Weights of a small GPT-style language model, trained from scratch on English Wikipedia.
Size: 11 layers, width 768, 8 heads of 96, MLP 3072 squared ReLU, 130M parameters.
Architecture: RMSNorm before each block, rotary positions, biases, untied embeddings, capped logits.
Training: a variant of Muon for these matrices, 832M tokens, 6348 steps.
Each number is 500 + 25 x the weight over the matrix's rms, rounded and kept within 0 to 999. Layers, rows and columns count from 0. Numbers have three digits each.

# layer 8 attention value, 768x768, rms 0.103, rows 589-661, columns 192-287
518423531528495476507466485502529482484490492508489463471452495503499450495532481522497476495490508520509452512522478497502500535474484452507524484563465544510474486477517496503487526459488489502526454482522527469473528510481443567548485526474510562510528512504490413524557466496485503521
531470478504515486466534493503553470507505482452534537494498518514514564505496494476502455505521485486530478470529486545518491487538484484564488522505525496519504486512507505494513499539473536453526552492495496520518516460488512462522505500505509490454516478518513485470481534494490500508
499499505527493415490525546504481531492491509494519525473534480514540483500557492463473531496502499501550474480481534528526519501449535522506509530484518494480465539484525493459473515499551531514478477540490478521526471520533526509495477504522480488532500503481451458477504504504528536523
483532503532525512498484495503459509473539500515490480519487500482461547525461523522546489466486510520494497497534451492495491497494497460491486481499500512534482482501527504438553491508513496518527507481498496491475503533507490489488514503508467488491485519506532536538530489497502481484
479553498479522495507514505487520494517478542527519488476490493494457498471468511497509480472528508481526549508531486499507520515527534500531458483510526466526499498456533487481477514515549506451510495485502497512467501552494518496482431483498486500508550481491496490484499470477474514482
462469477505499530527507539501489504485480508494481530481543499554495466523552479436502500476542544498489500497508486517522507528542561537495500492457507492520493539448524497444509465501540501510516503516497515467431453513528523468525492447509483535509523516547503508456496518490499521488
542459482502489481482445533493545495487510501487477479519488510517521540490539516516501545520526502475463450516464490512499535495494528469512476499533473500459547482511528454516473475488506512517479525491521516469467535475471540522500538481509537470529480486448481509452512507524519473502
524471510491512453511499514471526491488507526495480436500469538491518525491530506491487525518521519490545489510525488526455491517545502525471544496488555508482527487534503481539521511504444449547535503455517452477560537486500517519487528525526505514461499490511501495482486476537504520494
501538567494513471519474496495497473485550516525508497470470530503507500458488505490505481507481472502492529530515459468485505438507511506488524491501542491482469468538501532513519523502482523562504489503500528513456530488484461491514517548496533470508436512482506471497495458478512524523
506543484455448457490506519461504525486514519513488465508508504540509505508479496495499480464484530519508519520504511533489520522551532479534515543454506486511533518518514499503519520508487480551508517547523508500547543477486493529506524491518516499525533544450502470487479535499546485492
520490498491539481484460460508477536463514491504500468466504514493500507514527493503438497530498502465500424548529482518546563461462542501453492502480514510513506527489493514524480501528467531557496508552510488497511487469514509511473457492460505534522473515482509482512515491507502523502
467452483450513448513537484500473476510489501511519524502537548518529503509483477486511524547534490508487485492476489528529534501449514485477484491525495528513544501481509519477520492481486542463482510498510468504467483520505446507466501510488503508540505496493464518529531464459481507503
519460474491528510458484497474494532493532466467494467509514500495545504521534497506483494508493467486514442517481510511503471519503495496508495483464462477490562493578494501515512477465494513568453535498504522508529538470470476525508480518503499504504537495480499513510503475502521467479
424475522477441519466597469513507519500472492520468509493539494469528516550486517533490517500501523489511470536498493525514481528498489534500493472514463503494549502524508534495483480530507507510487505526535511519487494548470499495524502541472497496480496504520503517500465500490506519466
453438484492488473496506484524540472449490463481518516515527461490481499513569446468442530524484469541550528522490536500511502501527492473496522485516493485533522483488455518506470490526494492475454510495476451524529474502486465544519470501518511500416484497513508500569525503540475528498
434519491474505472532499517501480542528469496523490512507511494480494536509565485496543501491523487503506450498477474532542548519523518482494456542443540523462475497515476479466509517466506471506529499468509479489471508487519508507546475552479517486540550505500517539496510455515490499481
531463457551519493518515499494522494566519517491535471496475499511499502495505472458448513510473512493530475541516530489484470487488510525505527469516511475464451444505525485517448474480519478487491513530521494514463486483477496510447477521484447470452473463503500496495506502556486460480
500477518466471526502492464494488511488514545495519523488530483473466510460505475525481478502496510498505537533543459467469492502520454521515492498446526476480487563494519505484509469529494489468514529505500485475537492465521552494526468493481493475498516454481490491504504498480429525458
509527505502512494495468482524556485503466492506514508487490565493466471483537509532495494498477501537547501507529472548419522515554483447492534508464470505492502511523541532467492505525522445471483497487515492459525447509481422507480492486489570464465529482474519525478533532507498515529
485501499506490564516517540533534550496464493493522468540506495462512515477489484483507503511503507496502490476492538482531536461529532545520519507508521502493528534455464549473493462531518532455526458469487540501516515503471500512501485524498476510508494478464531483509510506544537535475
487514455431490528481510541494480530491536498497517497541503486509482509495525516512521501512502533491508479511505520521573549519519489540539488499511499529497466544510521484510479539524490485548523523526520470530499487515485511506503487462465479500511519467486477485516474477445540541462
501496505525509472478505540480508432532503498502509473521474544520492505526494510486465514479539504493499543498485501506489517481525512474486505510477505522464454525495475486480504453497533508504549500476490505466513521503537551489491513486504517476523495533482505457482468489480494519515
467492512502476504543479525485571463505471482486513498527512521537542480515519488481496465454518484483484475499511541517499506477523511500459484515483539501502488516503501520522475491477527517479499523493515523509484495492532502468480479483543540505490529513458493534522508467506514448481
513459452531497526498485520446492536478520541484505502474487462518465499515447511473481506525484494504521496514485473516455483525424458476520466494471500511494520490569491511470473553504459498487477499507497491493489491494522506486475479494490505466511490479506526517480482539481502440493
535494463515535487505570498476512581482472483468545531522507502511481502453464538488457484506492505526522504478470530526472505492494495541463520509550504510439491551509521492475509458505527495501442537474518512470487485514483515505488479540503475474506505490555490493472475504529561537546
499481514492512511496492499490560496469460479536522500478532533523505451461496474464508507513490508511483464487529453479490508456522470515539496505502507523507517483440496513475502507565513506446489530530473508496502471467473482580533512496494508520463503505516464472475565484516468519514
483549523502493518519574503496461489480453532526521508522511506534486496501512462512493491468479483522465493564556518540494512490466496486454455454488487535536500509522490505464498541528483464491496472521495485503492515480504517506464465506478492507535516512476503537499476529500504517549
508482464499493476483536460496541545501445520431511490471540514497530474530505436461467508462496504510464510481487512488480487482488439528532540496486479509497546499496496504509504507548497485484510511506439508492502478490468509524490515519454499484462484578501477484470482500525473506512
493500531551444435506461486509530520486491536511502504528507515510559480464542519538463512475512507501523507533517494523486487538499486546471478491493503476522491566491478504509503492488508535542512498530524535461549479536484524523516525505492522509506525501474440523494523477500491498560
500495551515526524501508550501530427530503503506494434480483498512480504502458497499513487468542509515518519486495530557471507516558465512489441532517565463450485473474495533552507548470459490460545532476470503505472485467535518504458486523502492494500507447461475523498489447499473521528
508523480480483503492502505553493500470498503453528545500490503491499482509479495508470478505476514463467515492543501462490527500493410498487498526508495594569518479498510549496512542510495490466484505508485535504497538525526466467505472477552478510478512478512516495512495507449499503483
503458472500489482528529462490505511519501525451530465465480483474529506458507484484478506499538476486521508511570471545487472465544491445490519450473490464489522433509514488547496497498497470489467488527485513534502537491496512522475501523487463472429513511515484532469485534500521434462
530502506515496548508534475514522498507545460477485451483483506439494505550516488544497510463485498525503474554507498460484464505458464497493508476485499519506470515552503445485524462500510465520493499520520459472463531524502522549523465508526479523489530537456519513549508507533496505528
476508444498491526495438539511496516503483493469490496515510503485496531501466495448499507514499495511477466469463493454475509541480464506499460503501506506562510517472500500475515546565515513511514503501488484444464487469488485473505501442525491525493481530480472458497509511508529481502
509547506538497471460541501497512500483481532440525516497498504510497493531465481526526459490529498482495530507543467497492523495552512499479496489500501544530531539522465497474513468491501482490550492513514502524516458535481494511510485503509466473562521525469493490513531482484533522537
505458503513496462518481502480495475530532499529501524514497486524510509443499485496550478546466505488508517516502489516474519502507449511532511517522456492513512479518527487529503454495519484494530493523539461487490501496502571485507495497494487478494494425482527492489511557510519514516
466491504455497508507515508544517525499499465527535508538529516482503470539429464460505514511493497494487519490532532494533480503489515533484534473494528474474564505493483497460507508531524487492462550515509491516503491516511478506507499463490481507506549503468476527491461488533506517503
511485504449497471487464469509452557510492493520513511432493499505476498480462494498497497522470537464496413524490450478494533518479490513465489482473548548491533495518502545471472538517527441520484486501539482502501468534522478527502425503496524509549578509464474483525472458461513500481
493515515490465552502494438491502462534504505501479554480487520491478452536519495499535518507486532526487538519485486499492502528486471447457504470502470518493455452448507539509500553497492477507534505517483487494482485474501539476506523484469480478468483513521471546555501505541489525466
476506522509481497472505511551455483454512526495448518501473460497495512525505483478530485491488509532501490512506482465528469543497507548471498472506500524467490524495469532536528480481461506494545486529520463466512523532523513485509510496478494513514514512497528475460517502542478507522
517518499517489492488558512506482523551546499500500489499484472446527510530507528505534493496532524498493499548558519464506504489514483508540513520487525470502474477552489480496471451510486501464503477521502489510480495539501560504505494492483455490511525491493528501474521491487476491508
533492537490496521489534467525507509475493464486524508486496456482497490468530505523516515522513460498489481518489530479549509509481501461508486506508528489500555492521525533433467526473449506484520508490466425539508473463487479493479494510508516494441472495508500510470498507500481524477
490528506483538514497532536485483486490553506519548517485494523471496496511513489454508468477499479501484508489531522557463506485508497416539507511488545495500486486494488508494480494516517539492478523478516495520483481513528480500520456476484523535491482496508557473494472539457512465525
490502516490485450470536517542485493477506533479478516541519510504456498498484512564500498528491526531451499500503480505490435523499484468457467516499495522522529549469529474511508478492542502500503482457478541495498513500483512513500542503508501516551540463511479500542485506525507510533
504467472468506501461482511506488473516485473503455485467505514492456507515442492536473517530495526484470433520498496555502429537462455471484509494464507511492536466515531487502502539480508449493522483525457545489479485501495522518475503544501502498485474508552435472509497495483514496519
475493501524480516488549487546465522456480477497470484478516485517478547510496499515479505506496458510498514473466484491514526446502523488476488500460484507516456513498534520488540471478521528480521493488509536458503469497507497519505524512482522491503533529502474500560509479490506484522
483513473496501523483524500514505491510532478508486505527504519525515470512500516556525498502498536504530520541502515518511475475490523478517472485535502471472489499506513487511482468517479523465480488492511494498469474493439545502511525489455479523501468514494463502560535533497518513530
485528505500481512497515547492501543518451470489487504488499499529480501518543500485510506495539491520481473490492498502508457546524507537466469513480527477505538492492498488500505539471475529526502509506475474521454466502502495516486495487506498521505540484505519511494492510541480487520
461463474454472514480517486497493475488503505484504502508513547500483514517509518477491513468499494489482527486475516521494509519479508535460510457522480537566540485499517523513464511519487499506487513519438479525461573476477460475504488515471457531510516529493498507535481479498530502504
496495486504496473572469497478513520516504482493536521519520474531523513487513520438431448519476483467487511511528495521474531499507503508484468476485487479491505511502529457552501494504497533550442520489540505531508439489498461524529486486516518520495525484479448466482486496479458516498
529471528505492504467533526462513546515491502479494511498505495481510490521488516481546491514524500466508491524518504485496453485532487485527474512558485510505511498540528515487474472463537500506528492454496526525446483516477596473523487453485469534488493521482477503499484534496515529527
524543466476505521506478487491516472513531519495474496473504487545480491486483456435491539522502484466509492461521443489494542514496496491490510505509540512522480491469507546550480512502500487497516529509522478513440470545521506495492492492454467516486490516503490494471457486486488515457
501530460496490501521544516443483479511539499527501555503537519524519508516492504512538503504504532500482508476499466527518538496583510496494486513501527525546531519485495474463473501527522487488487490497550474487497525501512530474471491442557501499538559503520509528529469468517515528500
469505496521512520526468525519501547535484511496513449499523500514459499530487482481431546517480514493527514526504514502481506478473514477483475499502503485440479530495512517523466533510519487507496469529523453429557501467496546493556472486474523462480499474520470509500479469498524462581
528489543524500471517533477506522450476499492438500464454518480477528528480531491502512502527517514480533497531458495482481514478498527513519501469527497553538507490521482504511531530528481481507525466531488480536483522474486540498522512556505517493487482557504524481517477520515457469487
497501484498481503532482492539508508458491537576491502528509442492515489456516512468478468489457532506493487536474500458508438509484457516513537509482527511537473500518477487459534512527512478504533489506473530490498523509517475473491443538502500499484468539542533488501534541552462509537
500473504552501525508480513511503484466485481523489518517457509496476508476454526534489521497445490485466504487512507489513517444523499531517486522488547486519465523451512509567502491479535467524520510504485529510526531467508474507482517503515477485483450520505522524474513491508490501521
468474491469466502523488485542517493516545509459518489503425492525530445501519480490509472485510477512543495496502497481489534492513554479527502495532486487525470476510541499524454496471528489447475486470512477488509485536476475512457506542445497515500534520533487477498477519500556536482
478518531564490480491479510501496472530549532539530473506502486485514492497430518529493552463486517458471468468518535491515481460495487480469504529517454480532469466511494459459504517488452520507531511504537475452465505500506534476548503502496418454509507473484512524454511471476487497477
502481495534539501503536518506524490491517526547451444519503542506515538576518559466502548492504472493469502475466546516571477498492532501452457476490495519506504467479476479506538463516495499533486505466502509513487497489491458500482518517519520501464457553487474531514453463501516505514
544504465511484484517517515496502549551503435484522526461542488480534505558515475543494471486521500502483449497520466515515508514467510516541500497528468462489493511503481473427502500530470484431479511533502539520499513543523481485491498516544490501467537493480503459491519547512512480504
511485498508508503523482480450496501541530512537485474506463523493524505506509506478490523495477492481499537530496526501488554468476469490513522510537499493451482501509531484434456509510492464477508486500498501538523508476521498524507490555512510503481498520498498553471541483535525463467
506502492512553509479504503501474518488500497476477551481537478480453555499504486497538520493511472516492466475505488492477451500413474550512502464452491509539504506483495523460548521500494497500522518548532467485494502517486490481510508516513477495523492491522480518503550469556528461528
489521490512494467515511478497526519498491481485490511487485502519469480541539559501496498466522519490514490550531511524505477506512467524532505464473497490459512485480505530476470520481474515505426475538518474537500482515514555493508473501482507468486529449466503481492467483515499463489
518474469482533507550496475497485499494475494474490480456485498495512471509499460485507481492487513498507471545489493527515492482474473481537481482471474508492510525458479542521443511479482475486479452523526495458530490505524505538499544507493508530536521507475500510568484506496444498521
519497504480490465442505495520439523503533478481492445530506532504492501521551480485477487511471490472487478501494461498465502509464465455513522486468492513464478505513505523483499522491477495551471547474486448539518475481529484540472489487534502518539487517481524495481549472485502500539
475448517503482494525527507516501499502505539486518456489496492520522536468472517543479484493521499531479500510467529499487496527498502511445460498487487513492534508534487486518497473511491482505479476521499490463513502515449527504477442520517531493515503496478489526536517510480509501528
529461471516482491502487486492499474497532497474507508486480500463542478492510475526504472500465522503497492512484506524487503506457478514533494493487476520464496480509497497525514463490536506490516510491496505498520499510501540481514475477565465509452513489475503467449468497493493477494
480457494458469442514498519528487474472487512521557459498480481531517522494502488491492499497533549482522504501524490514495511513500549506535526522527462446509495496493485509501516498548567522505485458457487483485525492524481540473535466469498479504471504497501521457469508462499492538528
509481496511482467473463490465517498516478520487515545500521464470510514516482484511500527493497484528489483521514472498492506506551473478543504533565488526543473538498452519526501499521514491478497496490492487487493522505522474490496539482483471448501479506507504488478539520492511503530
495536504528513489507503477538488489502514541527497435517502480528487492533515522496479461512515470515532472525534508495529527492490501514491531537473508487497465466502467503521494521509501516579502481489472506528489472495486485483484449502486505514524477487495521509533526552501498486527
495504499485510506507545496504510525475472504526519520500493501504559457505520488497516483499502555550489485484501549517501493512538525558514518543423478537491531517504485499436496511477508506479499546544540456488505472530483461510524525478503526478515541498469471476466487490543521540483
479510540488495550468524540490547464475494511483456568500492510457512513511517496520511503525521534509514525501451528501433468493460511469513503478460503532534473502486457499523528527517525538471518527481447501490516491484535475501465528502497516523505468527489481541536502488486493499530
# layer 8 attention output (transposed), 768x768, rms 0.0818, rows 589-660, columns 192-287
482506492529517506513525502492466433489519476493503495475510485491491496466499483502460474457479509499463505470511465498506470474525472484558496485526453528517462478459506530523506480475539497496555521499547503484475478579533493510487539559542516512534482498502486495520538492564513465503
515516438467494467463487508522528480510495481512519545498516523481489526514515472457504484465501508521507482482516544503540519530503471482519491500494524482485526523528503531479518481478463483508502509553520472536489484454514543526553492520529499565502483500508472514483522442458509498488
495488476520545485506476508526492496520518481503475532480469479530506536476530501465489532489515470490557475496458526501482473503505516471487504483521501535491506503516531514507479480479515508467491521510509526514446468469501509501538476447475501487504491503547483509509488517501506500486
463506494558461502518508473517497504517505523519506488540477497519482508512512503545503487486517513497557531479531479512562531492507487504461513493529507470478523473486487494485505493517533516493494521482482519484500510483531458501455521497497527525460453518444522504476464483505453484474
482493527488488496515512505503481521482468500487485505488486496494553523502508498532510479441467528463457518503520529484551471541512533547487512527528554498530513517523478511493521529531535472536499472480494487509497485521496500476497549465534521513536522486514504545518472563450495512503
485478477530551502527505515499452506435492525523509510494513500523450506507490486519523489473486513512478485519480522499496541528522488463489492517531496525491490494520489485465529530484488533497477516538509486546406486446528455538480520549537469522486485506527488520490511495489482493487
536514481455509487498500518482510507488522514527516523492484487497517526531531492495485533507534529508527466443529520554520486507523548480510514505439469472526439474497535499521484477454489507527491529485527481490503488513468533505472515553489503531527472523493490523485517477468503487448
479490519443514477499503505503490517490453515495510484508444506441506509474509507475470532516494511528539509542515504479484502488458548496487521530511541521527487496533534483501487474487496423446508481500507471492484521508471466529499545534484510500494509466450484508498491507514524503538
457481514560512520478547474498556493471517473507518461465487487497496459490482529525466490543496490474494549509493506494495493477457547528480474501494494495508510463486536514522507521512495488463495477519494516532450519527470516515487480513503534517463477501441562468549515525480474497493
489505494427523497519487496525506519450522541472513527523472472461474526473526499514481480530493535547496494543481490493495504534459490490467510523490496494472508540538528477500488493509457510492474509505508501515559515515485498536510528485464490452511487504518486427473531506501534441499
484539482501490465473489530521483576443510560483505504430528481496500505483501514466494530517510508521540456505467520467495481515489543482544488501531504507538500515524528477505494477511477505498546517506491481493519526483487510517535561564492512525510452526508478495503505513545474519532
518498470503492483502520497500518488523499479481535514503538467528523498461510520508455529519510446541529519494531521493532523489515492516545538513503490504488495534481534479478488504512499555508522484479488467492525482450506506516482516494508491521494532512485464506490477441505498512473
501526438502485461495491523509506509482520511534513475489500505497453504494505525520483495504511526513528491497482465481477484572475453500532516495511522537500522527526514500505490448501469509461481530495524492465496498519516508497462505503503492514531461459502512479461506517485503482506
511545479540458526500446487535465529502534462503516526516530506551494525531564521507513442502517528531507470535467481472517461515492526519518520442502556489498482542524554475502534473474498468529509482451547499469508497473494519521492482508563471478508507534501506506500486517507474525485
488535506480516507483488528441471486469486454506529541511503541478474502505499466522446529516470522522458492492537493496472527456533504495556481541492516515481525523487528548534505451523513479492600474467505516503517491500459468508553562488493460454511539516506535496546475507500550492505
460475500533500495476526502492539516496486494476536479522521444516501503495531495479480505477507485497507505523479467506505534530499512523504437511448484531490489514466494491504541471521495545478483484524469478505498499480499447511513502495496505539489525513493517539477496520525506461470
491493469520469487499471531533519491502484487448525491459484528516497515437543515554476535495503479487452512471506510451513490483494480530472528531496525520538463506456523526495487507483462469525475480583516527486496491536504505497519491466483518489507507504492506551501469486501500543502
504495535527499479480517573463482483487515513496479442547460500527541511536455526484455481485497472480499496523519500500501510515509521470495508495525501502541480450551554509494518526510468497540527534490482528525454475523535528438497512500527488511513573537490455516508491506475523486436
532532530475492496521461533478563527509488487532504551512521473517551491492538444515500506475496496482484477466491489504507478495477521481466562485468536494497459515486485528520470520484497500479517553490511453473544490504476462475516520473480520476535541498483471509541511521508489455499
493515506477468536478517519499486516501518500495481504509521489510480503482490529490473453482504543517483461486499489516538541493555521522543491478505538485513497525472517541462480489413526502504493440536461510509494507476502560473510529482521502516524493508519488487558503532486510512488
477491478520524474440501481510482548483513492497532553532499530519483511508496524489487551524524492539550480530435512494495489507503518486473506470465523490483472534515513474519512508521446438518511509525565458531513504547494457560527492484524486502488475470498504490515496510469529467477
483547499512526503502498530510534479493510491441529474497517482491499434498497472520492501466493486509498468484495497502482518525495488490477501477539531481485544480494521495507491526499513508513488512488469558539484498485456476528512473513513534513517484488494510528490501522453527498506
510470500499522509531507526508499517479518500500545502518504491495484468515476503482515531500467496499503451502491521520482472508462445496497480482466502557481528521495496499559475538470485567541522531494538480541511468458509497524516463496547538506531522471471497539499485494498498474479
501488489510484466472524505504486523547527508485530533522469494482501517472557504524470523494490498491462531487514484520489531503462486538500513485477509504469479496493524495477476535536492505516462528477478535538486530480527485486509484447509470498541486485484445523483471464504534494454
486490527522532524495481540497489490497463502477500559501524470492517530484493486475436450482501475511510549504498502518474513505495559471492492447499476474466492486510470471491494522511530501537529465487515503485493534512515506475459518469457487532476488489483486492444474469557465521521
515475505514500497497483529507490477472486495500471515481499508539511504500490491500488475450478490500481493483536489537535492455491541505542524538507502520513509544474509519505479502476528526531539484525487514487474491522513490495485509488487526507496510528500509515547519499496489499505
487519476524513489479533505490511469564484526517499519534492472509501531471509505496450516492503524520504522474518508469495450509471468452513521492495532533514445527409540465521511537521474466490487500517527470523482490504471520469441484495460476504491501504503518463506513517519486502510
484472465537511504508471475507471507479511499477529519517543491530461512500503425498490524497491492525468437497503498464482468454487517475521514533486455477482516508491486487481529476551524510460513499473485514510499517500492512506511493454492487506468498501480481486445517512533449497541
522527501490541509498512485545461472500526548471460494506498465467492480501518522520481511497500479540508452536489490516504474509554528529490455522460512489522479570496483532513464484480509515528571475473467523482515494561505483509546543476484498504529504553487534531534475483467513511509
469472527484503490511500496524475452529496516573514499518491451490481494476501488490485481510495462488453517499530482516496436514562510530476499514492487485472490492510445489503503540447466502465557498509465439475520471448489482507528525521514540530548502499485518518483488517505498530535
482488508492485487488527490521506505468484475498486505508502516537519512504489486493473499498501505483486448522553500502506483495497466522492520508456500514508538471520489469530482501475508461516545500476493507494530482541510481513468464507480488507525481478508495510515523497527510501476
546484468471522490537482502486512468486489522472527473493491526514494509461512494542456514486504524530514525478477492515516473524525495515489463542526480486500535557469506486491523566499474503536470521533518472473512502520460538510518489486488523497481499509516492477470473510489489454554
480532506492488503495458511489502501503483492527480494520472486517502452491493525530541492457519503522470528515492488490482495494491501507514537526483506505531527510505489503512519521515531503515505510483472516439527523511499490494505519509484455496511500493516539505497476473505491512520
477464509493474476469469482507490480489488464541544498484474491469489544533531549459493513530482493470513458456494468491541545493493427521516535522501510473504507452489441523513525450499530531503506500463490500468506470511524474444481493524483513488492497524514495502489475495508502486482
508483506529465507509515535510498508491469559448458506477505513522502505473489489497462508472513501495502505525487481507482499491545512509526464486503493531516489561498496487448515500476521507460513506477505520518478485536503456501522487526498467501541504499530465523506503443482513476504
512477531545542450439488514487507466534507474527496510485466512541497528544514486531496483527508508458527524510511534470531470526519510518506487487522479502468523449508522512490482482457485494509513492497517501533486543499514561502486492493536471503495485454498492527498510467489549516473
477515518454459511507519505527486535514450486480517508510497495494520487533491506503505486528515483490487442509559503483481458466497538521452509531484494470503498544492528451476490512500518496515478483502499475526480500465475497492497502462474477471511520490472502499479475521495461526498
479506499509497472525516479517452524454478511557476531495504464554486512499505524499488507497480504507490476551482470482485504489485511506517496465530534488505462479514499522484483465511512512518483462517447457487505447512512452516515555510478467487497508516494516497477520531495500471460
538496489477485477523504500499514456536485514482500539474466513533479471546494513521516517515503462474487493470515516487509462504506513498486542483484513532502463482431501474496522501510512501533555485508477534502507504469491511513452481526476492512514554476493521515506524504450508508490
501517548496486505519519491509495477512475519501480524503451487491495456503518467474501506496502437511523505487485510503516480532519483524475490536506516484518510463477513467478480539473515493500504495512486482526502474506523499491511494549493499466498531493490510534507471456525494486462
568521537481522507525470498501500514504524487502512486523534474526513549485494485508481456525531496475503507499482515489482479490471510529509504492537524493494534475494519488525467519483527512529483475475509538491435510504485507485545463532527475550521521539521536523504528502476570484471
539465513521512495516528422485516516505496473483463493478514477507527464495490514490467478513500488521459505567513513475480510444473502512526498504489484509491510527496484509520519490497504508516532487509491443492578503460479505505448512514524527473515510528534489526519524481477516524529
533518517516496516500505491519501493523517469481531519510524513545520494511502517477476525477484466488495467468547487532509516483550496479498539469538536498469506481535508481467534515527483516514530506492510450499486487465493483502500478481505504534514511479522543500466513513476499484459
489532563491521487486497472501484527480526499413504513517502462501486498475520491567491518506482487527512468496504515452492488521500506512489484503513504500459476534488492491530485500464503487471486483516503541550467496491536537460488488490495503481484469482538517479527533515512513496491
520489512521487509484507469486506558503515523435531507472478495517525517505523460540533482527511522483497464498503521456526472540472487512506491533500499517527528522508525474473528471549531483498450495526454500488503521499482487513488507522484473477476470489463452521563489492488507516543
508509499444493508489497525503486474522520485512468542520545502477465501510491485483466512459468527512492479502460505549501489493507522479542496525553466506506464527510533515542504530518529590505505500534458537525441492509478481486504505502513505499524525476509499526484500507543515502496
507461496502482520477494486470530534507471516457477492539520502519539481488509451495496488468520509497512459446505532467506482472491528470473526503502469475519491503503486484534507461494492496484489507520498519517476465495503531470489496496502488508478504494524497508501525520486487510540
527503513497477503503478506516506501541454470495522527518496470527502480497487498479490557525493519547483490493454490489508500535486484488520469485477519481506472532508523467499523500521487539500520478506496467520498482433535490532481537510512456464487518507505542483534461529524442462522
457511465486460463530474477497485539523518509479529489486531537481479488520502496524479483516501506552531527473463520475468500530505512509537473456485511541516537548471554503476486525498485483493506479494537472533517514535482501511489517514518485528477469507468489541524458514519498485458
541465504501509511479492498531500478491504476483493504493483505482506535481474505524518483481493501486503443463495461455505497497449504466490484479520539531507467524531528504506511510476507510518530500483516524472472539505506480466507523517483522483500435509504491532508535506472495465501
493518486531475486479459536532528488503506462485486472551508516538488500520467551480486482519493510483507491485506499475453463484510493487494469489514517513516544491484519459514522506465503488452470483447499521469481506490487482482512462486511457532485440471506476513509502500484474503448
508504488494509494493514503504469485427487536515514490465522528532552493525477482481502502572471480497473496505509463485498508498517491491460469508512545466498529521483522500507554497458520473481517514524486508470525465507495476461508491503543507511479490496511528494479510510510461474541
496499448479485535535528546512470514498500470533530456525464528491518505513539541492506478445474479517512508497516545492446478466541512467495499512450499494515535518526456485447504489503492497502483470504489485514474482477468507505499482480482465515486534482533522511480493504466468518489
493487537502511522517536498490503505498496512477544524476456452518465476537506527506480533511478527527521514536498496532476530516501490535474517481496504468491534479478494532485494539502502496479553497491465473500513504502502476498520487504472511515511489516528475507485472508482495505544
499509526482493498486532493485515467490510525472528475519500496516504490467466523486492490507535531565495443529509484541508502486507599514498537477543481461513503521488512470482536474519507467547499450465476464475515477470467503522519500494510555523454492497503485464512508489555479474505
490508502494486547510507511489468486519502511524535459497490521455521491495503519573483435553487488511481494530489476489509484497454496514502503486497499545550518485457491538516511520498488517536488524516429511521454546495516514513497504528478487509551482526504527533460550482517502503501
472501536510522492497515474477504525510531519520461531539482475482463477483483488540526524501506492499497515552508490509531492469537490505462505474591499516469490494502501473518496540466538536481486506518500482480480497507529519514466499536539532535446467517528527480498499501483512522521
511502502490483508500546527515565494503467467461490529495472488487474488534510432496513522491547503460514525468461526516486519511488494491518487499495525533460528471513526541517526535504498502529498558497469478533459456549511463518513534528504464504495515536546518485532487497478487504501
494476495478504451482484518500503446523505512532479463535490446484504530496534500536472476480506535445462467477486484489537479537542497493484516519535507521484492478517508491503454545472516484525497473496477436462469452521511508472538501477484543498519505529522496505496490470460497488500
518453491485547497465536475506521521491512490509515483548443524475479486499473509459492496512542501482523570497529505506508471491480467488513513519459483467487515523536518501468514450537516507497526511477489448453490493473457538552508452545521553502487474527529481480463491481529469476524
511464462520495496520485484489491504525484483478512487454524471501515532521523482519492453531515505469512550495502494493508484507492494499494483500452513490513536532470482471437504501468490550493493480517520503484502512510530486490482522491554460531528586516522491512460518474511485499498
520500505556535500551515538507505493499475487536499478512481499538520499515478469494523515509524506481517532510501551540493510549495507521501521508486525487488497468550495473501474512492481524518464530514483527486518490523501475517519510484508534539440532484499476480525508493510523482471
474504473479485482522475515515458507499511494529597525491468482491475518483516500533496455469476477467518498478480522499504500484443509495515487512479475453506472513497495524458499571530531534546518477485505511472529464472512507491498544504510505489477493481494498514534538491502503520539
462526482467524472525532478525503514548481495506522529496521484534503477514512516525530468477538472478524491480508478539478471506532473518477478470500484489461519496495500474497493501528500533505532479501491499482480530501484531518510497502510513528496541495507482468533517503535564481490
503521467519490513510534535516491535485509502552500477489497531510525481491538489537534504494507475500503512532518477520510490481464468527526475465490505518530495497496534518459519489504493539515491459480492524548495511464462493489517534522523516490496475497443434470547488495509490471476
526469456437492446481492527514536532489459506504472499479518513543499508503509476525452494514547513518476497519487480481465507510463483518516474481522497511490479491518470483496431462502515536476519485520491451501475514515528468499459498525490516486480444510507496494483507488504505529518
537483508506507441508509527483501508517532493531522509509486457514458517506489491513509470480539483510534503535512549508504547499478474505481535523430527520509494476502533468455472507504521517557471518525487496548490517537484579509475467501519517536545482532489484502540498498485507462521
509535495441507476524492458480463520528486505490516463467499519513499526453470499501481462474504485458469456456469539468498523559504539458533498517529506520495515453534488491518483534481467465529516487529487537505489475514494506416521491470510551505475472517515471527528486511488544521451
498506495558471473506498491474437490462508488496471483476461486490533497483470485458575444526482500504501506497545476493504513516501503480500476546492506467500498491498506520506490524478486434510464484500497529544506523540478521531528541471506468481515466440484492515518524507425505532522
500499451518479480505475470484490483499489531462526489526496516508532530517501491461481519501513497488487522508513499487503511503516485524477502492486521484480494485497468498497486535508509511500471490440517511493497468503484537485475557520505524512527476460501522527515480501519506501495
526500543515516541455556500542526480524462511504538461530549527491527479530501468496522530513524507530543508523472484479518507500464467492520531488503495501512491469472481542540515489503485482513507522535493526529529494492475508497523484511496499502504509487501505484539547507485463446450
524466512530555516482523497483502557480514487473489546476490535493497510503503496468527513511481503484516490499497521510504533494469468470458534479484514561521475514514476536477521475510512524501524535507539453494501489545484510498499504515500517533534567483510471493503483496529499513477